python train.py --num_hidden_layers=9 --head_dim=64 --norm_eps=1e-06 --tie_word_embeddings=true --init_std_up=0.0321 --lr_head=0.0037 --doc_mask=true --train_tokens=879400000 --max_steps=13419
Each number is 128 + 24 x the weight over its row's rms, rounded and kept within 0 to 255. Layers, rows and columns count from 0. Numbers have three digits each. The size before them is the row's rms in percent of the matrix's.

# down: layer 4 MLP down (transposed), 2560x640, rms 0.0399, rows 1765-1864, columns 192-255
# up: layer 4 MLP up, 2560x640, rms 0.0803, rows 1766-1865, columns 192-255
down1765 098:135122166077175140144123105130142140149132102188119115105097136106099116123094136137153140124107129085107116112178128103095141133108124094151162147158174145146132070102159151135152116131117144
up1766 094:140139149116133150125155127125115132150159141102128075131122131114136160143105144127117159086112076155173113078169122140108128144135146102134140103147142133117109118106131120118160169144101088
down1766 101:139117120091140152129081152156119153107112135106090167188129118074128136112163143120161091100129046127125115104057120141142092157142128130133062142169143138130113108149171106129164151138163128
up1767 104:128081119134093181153101123138143113146132135138124123123140050104149159110117143124096125131113097130113149148155121143158097109146117148132110153150099096190116132126134092140142138109151165
down1767 114:141117128141152101153151124132137108096125142166125145149121077088133112113142121087130131149132115085182093131134110151108112133143095189127075131162109109121131137137117139143123123114108137
up1768 107:158150138133102104140146134094184155121123096157094131126139189154073114100120098089124127106145096125156125177116090128080128119139121138145110099146162113100145134141141145124093141144115126
down1768 114:137122109160087164106158148104145100143150140122116128167144161190163110130126142148122124110142133149149116116124089122128122098106133130134143091089134098122123147134107144090182124103118133
up1769 094:140183130128154109121127166109121126109113117109163121120104097188133148117147160148112150171152204120121093117104110091136104143162143152122135150150134160121116102100139127113125149129092170
down1769 091:137191118101109137121119113139110161138096109120159101175130098133137133143130140151144165138132124115122134185139138122131151130124118144141132113150111138123137178114135106115120171170162113
up1770 092:112073152136092159118140112135142107162147130115101122138123155164140043171140153143116121098148145148168130089156128118153132080141127204115121119127126141131098156106130138122158154104146141
down1770 104:138114095107111200113133137152142103103138116130085086138111140118153115124116153149114089198091095102117121118136126117158134118147119130139092107053108167139136134154179108163174115112143123
up1771 101:126138149116130087112107135126082152130105133124134164048114109155150131142114135145111155157089149128149130079136142101133114088175108119182107120165155116148122113101088137151114107097104135
down1771 107:144155107129145159148153166110125117099129129113149071121122159105141145090141129106095128120124155154107142133125131118117148086155106152145149119078108137127125098144114124132143137130137109
up1772 095:134118136129126164125130139126123130099151100108153076132152135135143092139159108162134099153131150122146102096116164077107111147152128134123156104116148095119193162099112178131118113156089153
down1772 086:114134159117116138159120113145150094142138121132121152092169124179129135179117164068140122145165119148139106128127098120133134124091147142130167143161110143135093095114106129153155126133140098
up1773 100:112130111119100124112124146128099154158142124136152137090186106126166121140127115152144197113108109141132105145120140196168158122130124081160111120118104122060133114099127125134125120164157113
down1773 098:100142102146098163098091095117114108103160111147150146121116136101116162101099146139100144122150122078142155142133144120168114115140156181126104102114102141094144098148188080109097086154083146
up1774 089:132091167084113129130132136156109151141140148131155116122082113079137128133142117159148140149138170125092159145096117139119117151144119081134145149127117092131126152150117091153153167151147183
down1774 096:096134139168115157126133145093092140124100146150126151131111137119074098096099096138120137110126118183139157136142152093115108125156154126137137110080131141123116107116113105180137104128145102
up1775 099:142072066101151141072154126171097163104115155116155170115110138087153139145120119102154102124166122149134121101166158125140116090148134117130118140105100178126129109111097112137144108132110163
down1775 090:143122134118106103115139145123082136138123111112133112101113147146143134163065112114123087141142094172133128134117117133117129125120175109122096134126118129143142121101148079115078135128078100
up1776 105:143154117132137116121137106092122129152167158105148134187169122093123126137120133122133115111108103130115127120109158104133144140135154110137111092152131114101121147104097138183143137127116120
down1776 112:090107131151128141136124142123101137140126102113135113113119126157093145141136090134103088111123174124139125163166197102119174163142099067102129117166144144109119124117129083126106165140107121
up1777 106:121112132133138114087176144156131170162138164084118102116125117152119198090136136156109132137171124107103115120129119108112137134112100133154115108148131089117149126122127128146139110138159157
down1777 102:105112133140152142093132141115138137120127133136091111087146090130127142120143132144108147130170127132116139136104107106103125125156155166168109140136171116130127095126116136127138167151106114
up1778 087:091090099127126158135114134138166098124128137147110142145113145170130135143113108193132120153135141143119113133106125120177104100119138152154124152133174150123102169112156140132103129129138087
down1778 085:129142131115128084076133108139163158094118125131154116102141124140149133118131135104153124147135188124135114141164143111128149097130133143116112138140149088097134112140123182125174166137116115
up1779 108:104150114148116121163134107135147139163163155127113106132121155083093117168148144141125115107095123147112134157163114083110100127150136161117111130097106095110136099133130103152136127120162129
down1779 111:114091141129074148174126134095121121166108110122111101118113121115120134167135119147188119159137133100117095132131160099149144115113111107139160101123096092105155121101136143125144152105118099
up1780 104:146103130154109114050091140087174130134123094136127104144150123138108156134148115108134088132139115151168120145127130111120137144131106117130109074089101083090152126124162124120165143097163132
down1780 093:125139109150203102157148101165106124146131107153158056152149144122122132113138071157114141066148133156124089133116090138125125157166123084139140127107116121136126155080173169094147130112119094
up1781 099:104137122128145134148101134120153118112116094160121103146140051111128101118142111136165135121088166103089127116149135141138115129158151145126106125144123152127112165107116115096161133117113128
down1781 107:105141140121135142114153124175135130151142123157135138150113084108126108152151117134139123118130126082116131129164145168142117086134129139136125103131137114109127089067092139162084102101147126
up1782 109:169137122098079061119146152109109123097144179118113103147177134122121117123144132151112116188089131081084137114125132138115120120149187139124119102111140150149135106143124144115109107105112142
down1782 106:137088156165112093161126139098133154123094106169128126090103105126103151111138165108135123149141103106104199133151159123136137134129093113120149119135140143161120136158121143155114110148150124
up1783 098:146114087146148139123122122132106145168147093114120131134097172130126151103121140096189164131110104115130114115142100134170119109120115088131115126103142095140150135103126111146128131120159141
down1783 091:121111123128140092151158126150146138145185131102102134127177115117141151110120146157141122176102155182139103140136078132131100137126094128142134186162120088114170123142125113103124148112142114
up1784 109:041114122132094102100132103100158124115118126121122095107134116092128135091168099120129115134112111122135123122158119147103146073141140117157142121120075121136107108120131096145107159146136110
down1784 115:193138116125109110165102092138123112086128157074115143107121134130154151112128119131140121140145148169150106104112139145124155174102131133124155149161136096136093145140142107141134129144105118
up1785 099:108129131120093149135080161173108117117145086122077155106143114152124106119111132116114144170132116155096166133142150146108131109110102115127157159142147145132120105147136157098136111094139140
down1785 093:142109123154135100083133130082142091123067137113116112156136143071114135120140162149158165117119111102156088144141151119130115184173095135099143131081098164133132125155111115149124136150147129
up1786 106:106159105107155107115138080101091134099151123102122112134146110176113097130077127150150143161125130083141153175132121113134073126125131157119122158145131157135196144145173137093103117164101095
down1786 099:158144139118165069129126113149126125152119116162169101116099114102123118113157139136123124112132118129118160160142133096096154148165142135104131143141116181102161136125145132173157094107132127
up1787 096:104100098138138119100034147164131145158095142155068123136127114078128140154133138125138118114130141119153096108158127133115072141117129110162113138125142100132147112115119117167127108095131150
down1787 098:143100087142144107118079128095135114128142121163107159145122129097153102069122131164156138120166136109155099124141126080137101138193139099123121121187164189114109116110167164124125125103104167
up1788 096:146155112114135128126138132131138112140096107133137132112119092135092148158119077127149132137167137104151137113136129171127061089103106144097106133173158114119124166169124088136124108092157141
down1788 091:133104110119125127118133138136126090078131128127078121103149140114135119140140185117183071112115149162155086140151083137110098154138074129137175128119141116130107125135135169113086152107114132
up1789 090:142116164113099087106135163142155139142140182169130084127093117120164129144128152114135131105125093119132141092113099103103095088118099151139100135111106143159129102127159136147138127168100117
down1789 082:149132154091100139080102136100134124163183148102154150149114102106163098133099135136140144085108132129117136153143117163143114087124106081117116130131136112160108143154124147125105155139131133
up1790 095:172122137156138122122111134141120118127132161073126144140125091105100123143116101151141134114147132116134124159126102079120163129127125145091115110106095168110137159100167114129104135112119174
down1790 096:109124084153103102119077120100119125109108171165129156129136133105126122151147113141184097120160095104109170133112125100159139110164084123192140142129112103125137118107138122149081155115103114
up1791 118:117138109127173140094125088114115116162134154140133138081148092119146133158122140147147149120139227114161110094146103142145139137137106132084083081152113082086144108111173096139090157130128140
down1791 132:145140098138099139115157142105149117115095141165141163101192094113116140109129100124159124141158160126150126131134123159139146120140091171121108159135116133108143107065146078139107125114143140
up1792 108:138154109129101117093122141179110131103103103149114124098107149126161088095138142133139118188112164120125134087104105159177109157143130150140121119106143128136156142121150130114126133119140132
down1792 116:159139110138132093136183115136144165128132131072092117148104155134108086075131139142168120081144112146139125142114096143154144077103143115118123124123126120103073102157135118124175130136163150
up1793 103:111111108118087113146144064157131136132130118182122110178114150110142143135070143169117144110132148154100128100146142133154132156098091110114088111148139127141179127099142116140133085142082115
down1793 099:148118102134127119166139147109143149118156129109145095155087124081158126079125122150154154103199146153091144150123119088155141146112070131141083135151136137152121052086138106135109155181133151
up1794 089:114131152130119191136129107138150133130133138149129112114140119103116122159120138124156087092110155159142137117159123129111180117150128133133130136068124134142202145106142162108120125151160086
down1794 091:169071093125183155131109144125135119115101121074147177093096137150124149163164123145129154136114132107129137103120127168125149112142134143183173130120155105109159131092166164148147163177134145
up1795 097:118129134132135137111178142166129128161117138131111070131154097164115111086109089135122118108101126094084126085142153138158149153188154145110109127140148146134172109075153132140137117129068137
down1795 085:132175117085098169153141146181103137089137079077118115166139161102110130121099120127120131123084143129127128125118172131166169117133171160094152137101122104114124125104150139124078122174108132
up1796 097:131152107099128110115127129079096119137125100117127108155107084142131129126105090098150156125109182123131109136138163117156090172133176096100094139166145128154134158092128116081140130149113114
down1796 101:103087146138107147149201122126176120135132094123095124114095095155122125122113137115124136128130113132116131143143097084144141114130148116134125149126162129134124143122109121114121138095123132
up1797 088:102156120116140124105142129145077161139131176117146105176120151162151120102087094122156176137138125120140174163113131134151110131114126126076130120119090103138105102118159147146131143096157179
down1797 085:165103130118107105143145149121088122143136116163107136129099121169125159137114081145125128148172115161155137141092148132116127133121162132137132115121124146105145151116091139113122128081145103
up1798 094:107110158091113113100194088105139086113083104124132137117089121126093147133126114126114145089124153093147100150134094119134132114146120120151133108056100149096190116146104122147121167137107101
down1798 095:138179121161144118166109125130127146084145131101139130128168125144136121140135142132146134141150149142125123105094103107083142115102096131096099128145157139163130156086150107079151140107141121
up1799 107:118128095164106094131132146108126141158090135143160128168119116114124138106169129104146125105122140104119159146097118121127124147126100177110187141095111133126147115136110103151134163122125102
down1799 090:148116095118168102107140107121115114129083167150141147157128111157105126133163134139139126124132159095107088115129115115150119149097170179130160141097130137151154092110128108141115149104090127
up1800 088:079163113140155114158065116136117122164151120081155128170100103086124087155116109119097161146127136087101141109136159156099100134133110101142165151184169138101128127097171131141114090135096150
down1800 092:114094170144160097180115117114139125107111105178132106129130161157126131100154100145064099099115133113149108152120099127122129132135109128154121106115172120107105123124104083166161137103110130
up1801 105:102149110143146113149130147146121129140145125117083117111150148068140143131093139153116099122118146154144142175108148105157153094126138131102148146125135131135066127133098154122123093123149142
down1801 107:127088116109122088133126097152153127147163081132113107159110150092161131095112118145100124137102118195137138105122133144115124107100141137128135111132118159097095116097125158147142156131102156
up1802 097:105142122115090082117111133157125152083168117110128126122141148105105101123147122154112155103147102134149095150134122113173127116092133125160145114151179089131145147105128125124117135154113128
down1802 094:101144078133143105160064141088157113156110133178117129121143132111118167138109133108093126112106137157152078106115115130143137120184135103158135114093124145116117218155099114098149129147100144
up1803 097:089120150111151170131131118123124136155138133122114159124112126130102108125104136120132125142135118135122124136130139103123132118092143121143143144147117139140197120134149118133142120153169113
down1803 101:139112148171132136123088136116161094081160118142104121193127123119147105124147134151110122170162170100120117083108136095134159171127088119126135102148126115157093164115143122160151142091126135
up1804 086:089143146126141081115192082122089153116122092125140139143137147134118116129146116154120139146107100136144085126142148120146116159150196113088170106127079087114131122143134100118161152144095113
down1804 086:148139139148156153167113123145119128138132163111167126092169164126109145123126141142135078116133112120100160149083148120113150134120143115083163108116161176148114117126122124124145157110163102
up1805 097:150114163180120166144077127137129135103137129099153144113114121165120148131107166138112109142145114101146160114133149101135143111133116124127152102102126103135153104073137103137109122127130106
down1805 103:171071124163159155089150098115136172133124095158147140121145173103126120130109129126139144114155109127147138105136107147124168088119109101122124178123116156151104133132114142145175157118132127
up1806 096:148158107112149155146119140149102131112129130110172146113098118106119119118152115149126083108145170141146173129127130084117085112155105083122130153136110155121145154123100141118148045127145112
down1806 095:136110096122117145128126151120130125127089162089154107102129172131122117130101099166126162116125168113134147137120102157116116139133097137158118088109160136103143099170107104159149096126129148
up1807 107:109110127148158159118118137084121107137116142133129182135139140161159118133120170174130125101113100100126133098094130100129094099116110115106135152129165102118123124145125126131121171118114164
down1807 099:095113134120160134163095097136125148110120166115125112126111087136104107127156114166171167103135122166125161107116157123153137161106081109146147102132166153087102127144104112124139149096114129
up1808 101:124140143159164129151126116131095181146122116142130152151150049116125131100136121119140102133107125088148153143136149143136140073094117132145100116136146130081181046144138143154124141138109158
down1808 102:120107141116136135154111116154112122143078140100140113095148124160133103113152140111099095104164184080141086117150099116124099114114111114130118107154130114127128077101113130154117095114095096
up1809 111:148091117138121172129091114135125113095111165090118141118126129150125177119124111127129135141100139134154159139125158138110143122147120132139105139135150112167121156155169156100117139161142105
down1809 119:135150105104149126143101104117127126120137129138084149145103113138130111101075154132171142132119194101120141116166141161153143187101130153147145110134102190108122125058156130145135149152121163
up1810 106:144135120157110132141144122115123141208147118143142096202124139081154125056118130150084088106076105126140168108096130109130114105184083115100132122132146131142124114119160140130122137117139104
down1810 102:119140136115157095072088140172135131131135154147159111146143104122113096093144148164115105102086142133116148146132128121156105134116137160177133079127157109128129174182151110109129109139089082
up1811 108:073136171134173136133125129098143151151124151115109136100113145144175135161141166151136138118126134136113125085103142127147125122173121134123097104130106143115122145130125117086160103143113136
down1811 107:130147149094117128119128135154155153121118107099146136110088122115138133185122137172150109113139129154152173100114100138129128033160163126128104130101087119101144126092148094106173121097095134
up1812 106:143124121087170147131135148114130137151118094124127151132161149111110097124109158147114096137122141118123137143105117145140147111149131109118151167123093150143178119142138144146118136088111137
down1812 101:119105126140140125108173131126129116151142073091136131143091099086121112143137177121126138125142153103144155105146100163147134144135110149084137165125137130121082102142155128154101161139167126
up1813 102:103164140114125131114139148151151091134116131141122174110164091112109164124076147125126108163108100105120104156135160121116121140131134116124131100083167154130129133145141171130144110108128099
down1813 103:131148125125134140137131097135121131146128109114129142123129162121115122100109113137201113108084130099136140196119130154137116170170106114149115164124183104164134104124147153158138107121120162
up1814 090:095088172113134088138153163155140131136147113200118108128134133170132124135138136098123148112104146151119116121135094120136149140124127143095159129170110114110146114152097178132149172129126117
down1814 092:100157153121125142122110118128195130163151122136122118111134165145152129131136165133106118101120128136132133155198148138133121148096121101099077127129129137138139124094135129087134078093143098
up1815 097:074137102103136136143109101099125144132144112126142149153150140118138171126073137107170126081133160092162092092130129135121136122175138133117175099134135094128136138121163133116089053150092107
down1815 102:133101143160147136090144143080183178094116108118157162161160106143172084137142095109156124148143138144124127135117133106128101159084100112123103166107176152179132110144121152126105179179109118
up1816 102:115133108164127099151128111113172110123124123129139126088137151150111088157087110131128109105201114111125143130136101115111124143077138115139173079108099129119138154131177107163170143085154135
down1816 102:102132079131124157114114160146083139113111142145120124133135085109158107115131102170097157176121121147111125139136105125120154138126133082111178140129146125166133080100127115122142126136164136
up1817 097:093106105144110120148120127123098138163108154128130129118127135134125160153137126098142118128174111130112152120178151153105055147135121094101154140112150101121129102165128102137119162133120172
down1817 091:125142119137163096154120118112100166089119118130125154145160133141149090107127136159164067097110093094089163158143132154111172116139116115123174168141137127116130121071169133109194132159130138
up1818 096:136110119106144155098124162144147117145164116113077166117157144110114095083117101121103123157132135153122155070136136162137111123104159128069110149122112112105110166140162158130156163133076149
down1818 097:143131126106157130099125111153155129181133124135120094103093131165111110137145133142096091118072131088125150147156127150128106137144126102121130101098133143124127117136109127150129165127145144
up1819 104:152100131125163137145130140154124132137140101143126128089148145123114100150130110179107123144118109122133128108097094125142130122128093151121115151107134117145102142137143179116104177079122125
down1819 103:086125141088113123144114126139114145109139086156102147092120117143141159156114101158101095115163091166145142108094124079063126147122112115151159130129116121136095157131070164152110094121083150
up1820 104:116094126125140149130121147143099119135129134103080141168182159122108138108161119132146103103148102123136180115110173152078135118116117132152068106136112147110100198069120135129149113114107114
down1820 101:101183142149103099140146087130136136145194176160126139096153145155133120187088122144164113131115114094126069116152135149140102137106151126114136112113146110116088152147148095085131152081143114
up1821 096:115144127128144094136153100145121141132083095110103100134138175143138129108146127131147101124127122106105115109100113114096109119093118143074114085075134118109137116086157116089105125136144115
down1821 092:143151117125108140119110086133137125080087136087136088140113173156139116127169159146146131143103104133102145092135166153131136118157095175152129133139155117111107150150150085106136144159167092
up1822 098:090119120150103106123170120114128151118088109146111105117167141105128146203057123132146140163156117136143129169168116115115166143140142154150144150151074094114130145134147136114060140145129155
down1822 105:146180090154117143122113102125137139152091131113100168160126149110101081107150130138152099140114110137095124097122116130131142146126134139162121123121170124155118107102124166127107132138146113
up1823 102:145133156127091143140107168134129118133090126136131171118154180157106127123138119123135135145151146149151128109158126202157075117119136139162139142145159147104131126148139096145093121105146118
down1823 103:100147171158125122110135134112154067118147143125138156133126119153130137124136137096152114133099155126134127111142114111145134117152127159119195133154128163096132126159091120153125150170144099
up1824 101:135110124145102104125128096136167106101107135120137137090153116107161128127138115125115112100117138133141124137212108149108113127120198106112092104132152150140125131134122147158105092106150153
down1824 105:145108107109180161146125089165109125109143069145092105113144097137094143111093145147140118152141120117160133137136086122150147122181144100109141115109152094155154146095151103100100153123135172
up1825 090:128122186155122128119158094148136137130118131183135091110133126096125085121101125127129124135082120105086164153141128140206120140105115144123157182113152137130150146173130158139163122108138095
down1825 094:108124098151117100113120133159124091135105138143141132121117161120123144116123105106085113121132191110119127131135102150101079084128144145173146184073122153165136142123128117132146149139178197
up1826 099:121125135122142140150182102084078119121146136145118131127191133108127092118135139150180140102169148135067143103073137107129126095136114105175153187145107124097101121148156127112144121155178168
down1826 091:098166131119117149117143063129134096121166138164125083127162081116136108125143144153102111139137128085147144112095103128137109109116150140119127121147124172119099155141147130133160126127130083
up1827 108:131140152148145133129118097112123093126128114130125125126122127152163150107129164153106089174104147110111148151122140156107101104108118121131111211129078178113122100127129125137124166112139102
down1827 113:143143136116116143123135116118121165106103130119144076134137105125163146155135102159130146130114160143110090155203127086104134121144172132128153154122162161162145108108134092113107112131150104
up1828 100:170162104161155173172133129105150080161110094124100121122114107154129124154132143093095141135182124188146151108119165099157126129151151119130181116114119118119102141148123094097088135144099094
down1828 099:111136149126127129120116147061184155080162141111093166168093118102135098162151130073132117165137172141146103156132122160167146137117117116121132141128146129120133094133136125158112143118137122
up1829 097:112163145185150145122152112167161151185160172120140078121123125078072110150101138197099147077105111124131162127143110108159115120153162161120132137108143157102151129139139138087109158118173102
down1829 101:166135132210127110099140095133116105127153137129135148118150123095133139091103150109088150112143149132107157095137090129147133145101139184137133145132141107166135107163165104106082108123115141
up1830 097:155175143106112108127110105119136132115127152103094151110120069132123111128109161127102114145115138100128133089136126147127116136125100195104088115086114140133104156108151125092144097138105138
down1830 090:164135171140135117144130118142132143081112152110106137085141063093132126113176123156150155117100119149116120135126136115123122185107088140146093134110132167160111154118131131095100154137116120
up1831 110:129127122122096145126136118162135142116165159131105078109107105135147107172154148116143082111168155110120081148099154106124091163114127133145121112147113096117071132091101138137127119141118126
down1831 115:121082107090108153127119144118164100102095137127141154113120117173105159137098065107132123122114224096091124160108110100130120175136140152139100121111114126178150141164152157137130128125096110
up1832 096:140134109156108156113140116108173130100141205109119123107113134113146171141153169128132121155102149098144140126139112121101169128109141126107130166123172134124174155186121134123150151142124091
down1832 103:091124094086122127151138102090131139137143128120125093132108123121115085115103124126140121146173084107134143149118109155125124136139170122141149148169106151156084116134127126120130139122124110
up1833 103:150138112126156159167135101132147124182130188128117146118153122158086132167097141116113134145099111112141135119123121125145102114174097111105102107085131114180118146147119123105137125132103199
down1833 109:105106136071170114102124121111136116163164098153101096109122171153102110134137105129099128141128113115137119132087155134157113113097086120165124156098127133079156173180096136128117146105114145
up1834 107:141162122125112116137131094110170106142134124148164110146115108148105110134090108121164138114133111154157082178116162159116131134109119125111142149151112140124109150091138108119124122228126118
down1834 097:100143119119096202093129098162125124088116156102101095135154108081156146093154107152095125126119088138119123159105140144127159117134143090130086150143107148180107121117080117137165131108114107
up1835 101:100153131138120114138113157130146138112163130180137124104141076173145128135105100134069129127133140145134128120105150146155135105151100122147135102101140150113156190087147112161152123148097137
down1835 096:150143133124118114157102141095138136121148117130087136130083112151140113099084133127152128114122121084159089178120163131134110154117115175129114127131112100095131172124156099082093136154133114
up1836 097:140144092161121146152127172096118157114149125154169107137123135123176146136091152136105138122118112115127125109157124087109133199152128115142166136108160141169131145115108153107182138135145134
down1836 094:158113118110097136136085139118163150128123106124143128129116135102191123090124107132109127099143100138117109165123143112146122142133130156101115131122160110143120096147129080181135115134095097
up1837 094:115130127092146133097117149160088133102152128158138129146124108134119138085170128133136109169155116145133088083143159181173161121165180124140135156123120108109115112169128159130100146119139096
down1837 093:115172143172106110147132146142108109120122126131125091087142136134162139143110097139161124113100122169163106127125101136126164152078100149129136123133121145118096150115117090100177144119167137
up1838 106:172152145121109129105174132194121150155125083113159186148163140142103126125149159115141118132136098118132111127094151095183124096092127074102120119145139091145172120134117116136132141173130126
down1838 100:154126159096146105159135084145151099125113162151106094134130154105074115131121150134068158177149093103128131128088135106112094115108103111174142124155131120146151133110132168136127128176097134
up1839 090:075076094116123123089127132137125141116147120105106125130118117111103127153158137138170128136104121095114208153118113094131089147140117098122117137151141177132117129092137138138129081152133128
down1839 086:147089133120137150132084145131100119090177139143095111108147102123113113157071148118112134160128108125100114125101107133122133114142158138082086115115084132144155112097130166168125125149100150
up1840 098:137179132167141182080160163147107127165151154093153111085128128126125133131144111146133111153123171119098124106110116105140119099091135093132152125094122140131099162087119119128135121119111091
down1840 101:165146147138083101187157120121151113150132169132156142154076102146138123142105098202175130103139176095153135173132120128103125151151132113124082111156127107141114122098114132156124108149156129
up1841 098:113077134104162102131129151167101096126141130099130131111158118158126138117111150089154115131084105065136109146102185117137118156070151156117139120120132150114095168158116131085120080180125121
down1841 089:109139142124110139153136115111118097136117146150107143145100143102104134143105192112139110122137154143113076136139084133125174121142117133130127138121128104110155140129130133143129131108136090
up1842 084:149090097148133120179129155123153120127159182113106105132153110125097155146145157149132137110129138096171119150154162110173155132131103101133133096126100120147132178108122090116093109186115127
down1842 089:115140138138136148169138137124104126157131117082129148148135105147139182136138121102123105153149108142124138143133117179136122101132128128175158142115167124131173168128144118117149149129131117
up1843 097:129143077126134160111137125128155133138093108145051131112150136181149172090109133085146172147098116115104148096115127128114125168113098124129124161186109087162089104148146130111130119121174142
down1843 092:118111146126144089145154141113108133137172083136120106150109125148143120096140113141151160147114094147113135095137151164183173124169114166144123120145112096135136103146122154118149155098141124
up1844 090:089125101141083115135126094145132105095144152143139113165129143115121101120125105127181103121133137062110104130130115122123093131178136119153125129110143105115102140144174173150136088132173167
down1844 090:133098084141106145096108114114091129115146098092133172161106106097125128144121102128091164118123108113148179110108119124160143122125136126100141103093124101100126101152095124123112151072147062
up1845 100:132103117129085112093157132141146082109120169111107148121113145155100152154133078130135110155110109164116147102122101129193115117143115107138164129137098082128170124118126161118134119191139135
down1845 100:122131084146107116158136108134126158120077122114144123106106146102131128109098130108131097117099139085109122126124127153117190127113170116126128076136111139145191147142172128157066155093114096
up1846 095:149136082127120156151111116107144110179169142114089112144161120136103139215166100119109121149131142158155135118087137139186101155115134109151114106161167082106132150107095145123120143151090165
down1846 096:134077128127097108103120120099120123130119094141100109160119119153169109115119149170137136151169126126122124112160151150116134086130115141149092153156125130141172108160129071138138084134150142
up1847 099:107106127102136152115132127151138100116106119122149130131124115126109125107090142167137124135129128092147131127124160073140142086125106106122113164132134062120128111129116154061154094116134139
down1847 100:107144087099167117145136083119122103105088103120138171136159118118120156118147167081121115138106140142126127135090058166122154112093133111147118143112132117114081152142108125144100142146090162
up1848 101:113081127167102172141160145148093102118097145114127116123109152124143153119117146141151132089148171127127123140140146090076145172127160160109105124092126096113116195142162132115152091140089161
down1848 102:103132154144126154141143111123092120136122164097116073122151144154189150122108114155116146125102138115134145172098134130144105132087127120140119130107114143147165131152141111152121108135116150
up1849 092:115104183146140115120129099142107130152121127126128159113133129094113109128141166170124153095124114102180155136159130130080130130102103095168143129121156117073135182089126153104120111135133093
down1849 087:149142083142089119100155110168144113134105119087151165125088073146114159182119129131163115117167191124113141110148125129154118098143094136149139146130130157138161134135110095155139141107163141
up1850 100:113139143122117114111134112161107141146153125134128126147138104140110132088150117127100162158182158141163121133124103136101141109138127144134155139147121123137120111091130116135156106144111138
down1850 089:113122148147099113159196123136113083115128142170101106136175127140111170124157110158104132151139134122138100153164144118121140130148137108142048143183097141161103121139105116140105133157154135
up1851 096:147133126121110121151128130111115157133149068128140133154121145148148123131154097136112163096144106108082109150129102044157095139140120120119134140164131123116141115178169134171121140119098141
down1851 091:175115136124160156138141110142142124112119116130144113154138099153129098118140161110114124088110102150149111139120108127132138097123138146171123174160121119068120153148143139133141177136095127
up1852 101:109133112113153130095111129104123106150142137104085128125123115156134146118119088162120157145134128127104110074116139114145120076099104115170122111113127117124127144078154140128104126188098119
down1852 098:163112107135100142138124148119139137130128098120144140133120141160150143191142088104135104110129110083118136102136092098165170128124153122114103126119121140165106128125079104156099124131120148
up1853 102:163113142134115099122175127126141153124153166126156115115114111169143168134111138131117084126137122141109112122114103129137141143173136113131128155107133101142150142146127118147113142152133113
down1853 097:126162137121140115127129129113181152148118118110106163088116142127141141128147124093092114143143117138139119147142101094123126126134105101074163132133096125158150144113142152136175142095114124
up1854 093:156118151119146098092110126135119129111132137115126108127117157124137132157136103124082138121169181099115134134124101075101135096121100115082181115123145160063144092151168131106124091144080129
down1854 083:105141107136180179130139092163159102085085155112117122163121114072161094147164122097091175117144158162138092168151121118104120095124179144137099113132132130098098111153168134112138131158145084
up1855 098:129125127136123083163125116129094133083104083145137125110136162155097099143121143110119109151118144108085164091149167131137194129128113092137133089166119117109112156143148160128128156145168138
down1855 087:124105126126118163139142135085123139178127145101092119147122133138186089136123104102130112127154135130148087119139141178164133126158151174142148170118162102121138119143131142108141137143112145
up1856 101:140127174111143151123171142123081103118138144090090106105102107136145131077073136133099147140103088157142132134103124142107147140092107161116160157113096130115111157155122108121163166144116116
down1856 107:176147140121110107110126128130124098119133139129164153136153098149098114113118112108088083076088133118133102152115152119130148156110094128093142154103102156131112127077133142143126119086138137
up1857 103:154117112103095108161105128131077162163113101149106076164145105151162120137155122155123117110112120100159141111094112154139146128119123120139132146117114106130089135127174178097142098125122139
down1857 105:152138104097142132125146183130111102070108134136108085124166084126135088155132164152119135148118107097124146128075138097126153124120079105136110134127126130125146161145148106130167123163078117
up1858 096:112095095129121128120126109126106167119123159128121153135125102096131118126111068162123104103109132112078118089142123146122131104168116103132163118110132203123146175099129110134135115111129119
down1858 092:105096086102124136151141109118182138104115112143108137157109119150143160092149125124155123105158131115153108121105069124087128120121109100091141132132107123090082149168145164075135137153104115
up1859 103:121107137157123147123119136128111162123137108136090117144130132114087127126132114116122167136095110118177152145125132192155127103142165142145127095101127093122114178074112148098162133124131133
down1859 101:145142115118103131137134097133129137141110111093122152137133129130155132165156168137196156127122137137131182137147106164079099129157125137123119163142148136143125153093121126120119098121111149
up1860 094:113083141112118128138131104102133117149133087169105100124148129112109106093164137105117113134132122098090137098145117150105116105140162123139156131135158117106168122114124143139102142145136112
down1860 101:117185098133125139156168182141154123123146119133156106103156162130127149162152123162142142088158163127122152158154117105113139162105142115100130138133145159120134115133092121125146108110142173
up1861 102:114114133104114135107133117145071204128151098106132143086149153139170104122138113140139193134130155117152092141115134083141131122104067123122079151093158132136101181175082134162145147153126126
down1861 097:170125172126137096075149135109155166109161115111189126124140142145118100145156160152155134129049152132152060185130164064148114131102135091098125192136147126121112115147119141137144105141087119
up1862 105:103160118121142130153184115100154131124098109114123105131104107140143146073159150126145130175107110133145131118119116120130155114039133080101140174107130132155105116139086109083108112173091145
down1862 108:168153132122163135156110071092131152113073127142140167122163091126142134130167174110109103138180094154125164113116110133153124100128092091150142156090139131137129121164097097076100144147132154
up1863 094:126085119129134144114140118135160113135130075118131074155140139144134127134155114148099141117085120163103130146102161098131154133124142156096163100120134145105113145136133152129151150135170130
down1863 086:109108088134112080114106098142150154145122178168087161126114122150095122120134170133161141144113145134095119178111133149106144132181126148165094097082102102082141144140117153144068129143114127
up1864 092:129147096112140123135141136155109149158171113106132102141081102114141097169135100126150108118117128128107118116136127097100090098137143127112177127120152129140155165165114162083132136108114147
down1864 087:138187159137118126156096135102129134139114124115116154125121139113111115137087145122149100124130123127167126139122144122112133115123114093129116163124124151128161125139164140162110146115182129
up1865 093:140113105137137130163178116086140093115139124153123115089177099161140122146107143160141143135142139138128115172107126163115131142128146130125110127138126133202123098136111132156081108157153120